config = dict(
    head_dim=128,
    vocab_size=37674,
    positions='rope',
    rope_base=10000.0,
    rope_fraction=1.0,
    attn_scale=0.0884,
    tie_embeddings=False,
    init_std_qkv=0.0225,
    init_std_up=0.0225,
    lr_mult_o=1.39,
    beta2=0.98,
    warmup_steps=148,
    train_tokens=1198000000,
    dataset='wikipedia_en',
)
Each number is 128 + 32 x the weight over its row's rms, rounded and kept within 0 to 255. Layers, rows and columns count from 0. Numbers have three digits each. The size before them is the row's rms in percent of the matrix's.

# o: layer 3 attention output (transposed), 512x512, rms 0.273, rows 32-50,160-178,288-306,416-433, columns 256-319
# v: layer 3 attention value, 128x512, rms 0.173, rows 33-50, columns 256-319
o32 092:125119152123175121113096124118084108125122142128072128128172136122119100101147118130141144153119127101139095179096152099118112089107114144154152150157105132153057130075111146065147137130096107
o160 098:120118107139144128138145161097122141088087165138138149203101158124119188105114087128085190105128080093144135090121086174141137139166113088138136128089090146119083081137085082165109097076111173
o288 105:069139141158122127185084149153167203171187104129081089088071141155129106114113053116179178124143157122110196133184127124171065178140139079119097135124075120088107154157097123158135151123138157
o416 106:105159117124065140112157177167148073125127137121180145101123112162140107157102182184113036152152128120087092133129114102102128093070125152117110171125193099141214130135149144082137130125168118
v33 104:133135161093162116097142116080048127042166098094161199188111102106122149074143182070161149151122110142125153118156122199123127223178070127138173104132159195196134069085110102123162108121167119
o33 086:143124133143160175154123129127121155184171146097131157185184134128162102163137164170135120096183129100161128140111121130123158149104130072142120209103170123117111147096175077148166144121124164
o161 104:136102128133159121166105117139119137122180139139095074054194106050120130185143127119110119128121133117113112133155125069092138154173169128128162096137123167145127133096156170081096133123151099
o289 098:092130124051170080134172154175127139105156137190125174126054147132123135151137137041151152183152137122127115153131132163140160163109092129158135103167136157147069076144073091135172078135154113
o417 104:147154121099074135119155140141150120136085118128116150124108074114136161109094110218104118138100152161155109138153174143132099113115103163101158113106125075120138148122085141115141147111094120
v34 099:125146134111174147122067131149183102082083144144086222150109117130129113134148171129146149125129141159152121163140083077107159135101139103104135169146115057108125152120058159102116131115109137
o34 092:112120126107089142202115158077098109093104117156101156113093113128083103099127140082188147184135106147081143169184066127142139090109116091080110190122110151106086132122149068136175163112166055
o162 097:152101101110111143056084082145107120109134123146165131160149155083137151160121107136070141090151108146137142153165207115127157156144206201125126159179149116177134122145173162178106099102126128
o290 101:111158117131154167158124145131165146076111139204159139072108119055121147118094057181124122139088100140157154104151137092114120117129092099095167096111143077126131168116102142101146116116118179
o418 103:148138133144154125108163149120139134142180143023140073157166104172174117140108089122096116081116167101110106115143124137111156188185083142190113071169081145132135093113167133135122141185138134
v35 097:139181093094131121132162166153121059090054131120158141141146092121126148118090164174151052154142168150123098109102176150106114090134177133125136123084118122136131094085127109106109146133177114
o35 088:185124140139119139167165101153090094171131107154145048062077110117069103116166137100176097122127149101201151099116137111151168127141123132162122139185099134199162091170109178146141090150147027
o163 099:164133103188147081117162186171140162082112136130163216162154125163141134152131056102114035113185145116089109144204118113062155102046081114114113168175103117134091170096192135155127098141139161
o291 096:042192138046089129107162119086108085122138116093092137127171198130166095114047190151153148160143132136151078118182147161140180155144143205113131148152130161078112107105123114099109075183170106
o419 104:114102138153129109093061063112142153148177146102098115109102126132081194127148108118129176166131122126067151176092120118133133149105172100123172120119118058086140127147179113123140168151032159
v36 100:106068112126118163081164092133177094096117063149095103123079098115118139142097106098155139089099114134109150120160070151160136077116130096080136145153128160146061067097135140172180079099096143
o36 087:103104134134109144146151088090134128118109095214129152110104122162147094187166120138151194098098112115130081117130076133104151167158140133085094115083131123088147185109178111080172165159149088
o164 094:145174163099113137117104137128142118125140142154119132154167148123080122127129123164093162166150146162139134125093193127141124119137122047133140118129175175111079153098065102134124130124111147
o292 101:122063112164152099183152098176154125095112124136074119134109086198114135099096095097139158202110153103161164128090138085095137110100142185152144111077098202101080101126134090161184096141115192
o420 108:095159102085090133175161136099065123105094147103164129145134102122169171078135154136139097114129150108148138097146112086173083122088161198153119115175108079138170148190096158116135147070094121
v37 100:184092167140159137150101125090175136141113057109188186128166167112126146160157136104132211101117111186136176152077147136104183082136142139095152133090087107179119082184175149153107135102113140
o37 087:099095136124070122123151124125132048163123129169091145169152095120093135103139127089081171120105163144133144158121199140151124121120128090134152062130123182158114160142132127111171133116120150
o165 101:179112137144075118138170156045129139095112087127116130106131098082142125162104149172167108133172110155134105113123114114089100139100074155173129150109137156095110099128135166112117149134126128
o293 108:102178131122115156175094170166150109145132168077143152142114129174197122145148111107148207143155077162097099127106173117116139102172079112206142106098102074174185159094078173184156153101153123
o421 107:082138093132166168138095122150116142064144135140107076143141114142088141106054077157165066136125122091104130160183045129146141155151134137106135091146134135120138097101151067121128149169104097
v38 099:086122125157142101135120132154122162119110035055112116135111118163077164122225095116105123090180109106151206109167166122162108092126121104175120102140136112127111113102102123094189076135063114
o38 083:154156163127175101099061122224084173065090130136156138149162133108100147137122144106182161128157138106164110074136149110113122140185089080088137116116113177140133188030113143151070111132115104
o166 099:107152087113152098109177135106105100114203146119143129119164161159150090168135135148069147101124099124176170150151161100111109113128159195103123194139084113099117069160171107144131138128137092
o294 097:097099132166121106129087149114160115109078149099095145129126124127113071139142107110113184130113165119102117101141106157210111145126130163162101127141115091069129073129142135146131086125109125
o422 108:164079164133131133109153147133117141136126126183132155154110137119138147121118133121115105155136113164119051195139071141134115141151112071085131149092128097108145137089126176145148175129190153
v39 102:154082178151078167112166143095139161135090168116123157122109103180117054120085143124127153160100106174113150117147134154123149196147118117094204084121146080155129128124147167107105117131139131
o39 090:139092091174150105107085120179077061084093122124114138127128138125147161075084126180171174142102099095093103115110154103121136115069143095083156139132172147121085166158145071062098083150102111
o167 105:150131100159107156132148122064153121130169115130076172177165126055119065122134108156167149129148129137121120105094185175102162156159106111139113155173093147069131152091068135070122139128166147
o295 104:103128198121093118147127165110142148080094135124165140146119111155138160109183177160156126127090086205107123143118109156127143164173113159125163105076147123118076138164132220132176131084134146
o423 107:146113133102147138144144144152130157133153145144106124117060156132096111187145125147125089092114166072148170178167081093182112063088124096177121116145101165103110086096066086203148104139105105
v40 103:092149131169119069084145140194136105138168150117134135166133064143153129097122097136118126109091118130146076107110165109103138108116159197124116160169142125125094116065109124170107176143192149
o40 091:147118159134145149095147132129174120115078072173081127095103152063171176087088117175152145137110127172133039143177149130150122199117103132117143100117205163157163135146120141167078086125107100
o168 098:078123076135098126100108130137192111150142205138159131137120130135086108115124168076061125134149138127168178108123061170160187113094113092153107104175158092077081093112163114162094168110095107
o296 099:168112139147110098083111124133132120131131129138142141181173093160100095159153099121216138164153170104188193108105114146103148093223174195110143152094079144170143141172128129138135162157180220
o424 108:180101138140167116165137115105080125157130135094122130089148141142157135199103085124135135124083137118074162166096181138106094123118077121122083108081032100100101084154122117090151151150124118
v41 098:104140062197091136119086163089113111148116156108148100172170127048150145156115145161114133099174127101132081124081133188115084139114109120133138130126111099068123117136149131131163121072087099
o41 096:097136118124173127147143114159109149069173127101127124175117167081113137190127097145150072112094126140131123116165070131115143112116144175132106076157179075099084112099098179136155197124133151
o169 104:191139140125181095138116130123116088185109150100152072089124107095143103099165087095161119130184146075139107123137130087153100097134117130068106156147074139161148072186106058126074087108099077
o297 102:095164099118121164140120116169143140136088196113163100114123118108131199136121151112139153165132139122187164135102136176120109122140128123118170176082162192164153134141095174096140141053103070
o425 100:140119115090098099150124088125113097172128127179087126128144110247129116073154126086158157166130091165084137162110169109152127108072148099223084097152145128092109151124134104086148115128152170
v42 097:122105068106180111136133142179106134090155110140128119115108106139114144109191132128138102131124092070104128129105160163061147042148108134110128126145101128136145067080146089119123156142137093
o42 089:171089049088164125087124087117107131161144111160082076153212151090141083148151079143133143131110114091105113092097158183152157116140106139150186077063075100096156093141132150131135141157108150
o170 104:121149183129093171133125179138136110112138104144176176051120067143167123121093117116177144090107102151099110161148141118101162101172117133124114185137157071115139124121172099124102122136202121
o298 103:113122114128136104156074110180102111139148159099143114102149144120152182094142144164165145156140157109096133166111164167108126128143164113074118088109153255132146110102132178111115163156161101
o426 106:125075193135108097100115133099199132081106143128136117154095127184153077208149167114040135163118162124206156106119087096160109205099110150156120126122155109120116165129140122140146076179132106
v43 102:142139144182144152149177130142135152174105140136196151122172130156118158178088177115189104160132181116149112135077127113138167129090149113144117181155185218090068119137076194121143151127113117
o43 091:112060149140071114122113130140116156125096113174164110059080136120116118106128133121056135098135152187131132072114093171163198105117059125124148112133125175152154069146138140162088113115073137
o171 099:147142163162105139139149149131106128098148138140104108197148143103132054108124135127105145175113120111157156131128129120105161133083196126060147056121094152128120149139158129155112182152145152
o299 101:088141144140171168209129101149088156122113149134147043064177069134149182139112095129119082154070161125076149133113079113107142104106147142119192147147210139080098159133123154084084185089134119
o427 103:103093127061154121066083134110155130171169120100096186125108113148126137118173129169186123119174085121131082168194157113087124167200135142201133130127075114120168099098118085101150087094205097
v44 100:165166097117117180100119129123132094114164138136066082076096087136147132112178132133107136100100109135121182158107119142094079145119137148078194143122091133135121124098083103089128157130110101
o44 084:105145142154198175136125199114161223098132122152118120132124135133145141166117107133095141129115098140147082129123122112108083096110125132160092075106140160124068158144096131150140083097133153
o172 097:067078106190110126112135115137090101089108079066138125157091099131102123154098144137122121163066117121110129139091150168143125138132104081113146129093135156120080151150081132125091134116117183
o300 108:208190105124057134129113117161152106164103113193130126113128143136137084169118124111126121121103113149092116119106166108117129145103134144106143123125124072134154131114162150111114141131121106
o428 109:145127174149134087146131087078105157133144178149142133092128151079055164139191158115069090130169168134150156105166124091121162176123183136125084140140127131150123125104165137150143121144128103
v45 098:130155132120107103129164107155140065125126151142042171147142148057119137147184100150100120168102156141133154164137113143126105145126104150119123134119177116110117116106118118137149052156090142
o45 089:127087100147105110121099137145173087107092082113196063132146133167105111150189062081100182065170142124062182147154120174100120118136153159137134147195095105139116141065180055161082083048096108
o173 101:107141125134142155125186105099093179156209106103081092151067091186165148050129135155086120146104158133122055110139138099163159091113130126170116139135143112168124152150085170078128215196099158
o301 105:113170109043117123100138146177172163058109115135102129145146107103106113178167166116148120128135115118148139119112132124151145177140158193106067089172134126141118115101147161176190116163169053
o429 104:120154121131154134150092164103095104137153123139141153078122128093103120131055176176117098106095147139137115157116176077098140136152089117090174138107172123159122142132106164138152116131170188
v46 101:096098129130157144119165150159144107088091088165149156156116134123135097124158137148135094130187125138148081123094070151099166090074075145077121121125099109146144088158152105124098111150158175
o46 089:128126149127115112132101134085160110135107100127095117128114099151181138132134115173163115160138103181142090176084176105096155125123124103179088132120127106153130088195112124069130150173113198
o174 101:126146137162134115135098128153111203110132152130145124116142122079163164101124103137120114138115129111132156120077083117120111069132169156126144072105127127120102144163167138164151102108078080
o302 102:156181129165141159132165142146145122130171140157167175115108117124095126168163099064108138114164108063134086113180163148072099171163172137133131124146146124111101132122130124076111159151115113
o430 095:093099101094098104107159098112131108180122182081167158051088166150126153127081167177080164110090152143092195120152092129135133172149134056087097176090142120145088124044089131193097144173212125
v47 100:106147100133064139120045157140175140168106085117106179102156143098120152140154164168125140093119087152149103191147162175112175146122102140141134108169147139141170097142137048133139166158143126
o47 097:169097162083125139164110136159134138103101106122112111125166100131089121127119094129103113088112097127089072114131152106136119137170065123140112152174130136150071138096128117156108094057121113
o175 099:129071137138145159142127142123134083142114136130169095116132168131118118174079120095160155121125184170074098097060121125161164051168079128117095106112122151129129133089172138100167095149130116
o303 099:065155128119106097088153104132147140123137113103082147137168155126134101130173166152164142149143080161237113152126136102055166127132146110177126146143105110114110089130131098131105196149100123
o431 107:144158131101207121114138110115128162128148133124116124134042126141091117112128137120153139141128144083105223171150081185154125195105154097066142141106058149152153140159125225120139125123113102
v48 103:182150098100153141050100110158176098149135138118067109139103143111144061151094089141129163113134141076113090115072099101142160133178142108136153127156123088125064124120147150110104135125121108
o48 085:135091128106073143154212102121110088171109134153041158117144108145144159160084154146192086180104138109066066150059069157062141097173127144147182128087168125144141214173177191135124110144127151
o176 100:110130151131142096106069158151133114159054159159119110078222138146124162105127081108108147130117112134143223125165119130176135157087090112136177150173091178120143179083064081138170085155089069
o304 113:149169075142091107184078151117124202136105079157101191132111129112070047176146096137098128115172187134101115125111141077150139143115120163112108114175095107126112130083173141116089119109195129
o432 105:121108179158144126104170166094143159095198141081136112131143125120120172144124193125121141072094149100201133111132190118128094117129132096069114163112161138146152052110106128122157146100100120
v49 100:137153057147141118123152113137141124158115117158122089053105149115105113134073058082127111130170174146191105136087168142150081090115165132167117084081166140137178115145157100121141216122107064
o49 088:111126127119094112162199118100161144162180117079145160168196208140151132079121107109056184121117163166188157177135082158126152135151215195050112135120171175098200105106149154081116126125172106
o177 096:111109135142126118139138164117132147143060123130116091122040119128088178124104127125091167136105104090170086141143115128139213071070143084112135129181080138064085199098144103162168082096124102
o305 112:182151173174136137137078135138129118099076101133162132156133061137138143149088177097162091132157145160102188026067174124142106146156084126159149104123204159142129121182101119132131202122117111
o433 106:105124099127175134120165127104091138067086155121122171098114081147132103149219132196142146117137106133109169103125142108109087131091140167124099172081068121185084105159071124169179089127116138
v50 100:180154064130131170124139153134158125119137131151166122128160105133193131087133118132100169132132124100139116138139140127116128066170125124108135162121120116158169100150099119127200096077051168
o50 087:178094129174141195117205131119085161137150115126129139147174112108104121184160126182137110077141141080162061096129173167136142144095105184134155131141179138145177129157117112161157083080109162
o178 097:080121156158136164119172113177148144158193124118205141129136135198078155106079165092080173118158159115156156164154144109103115108175101117063082198153116111128069067115167097132170075162141122
o306 109:121078076088076158133054154125133109123085115149138139095164139113181112191117128152124138181077130165114122113141141075127109097164160132105198143091116152109131137201082086109144165108154150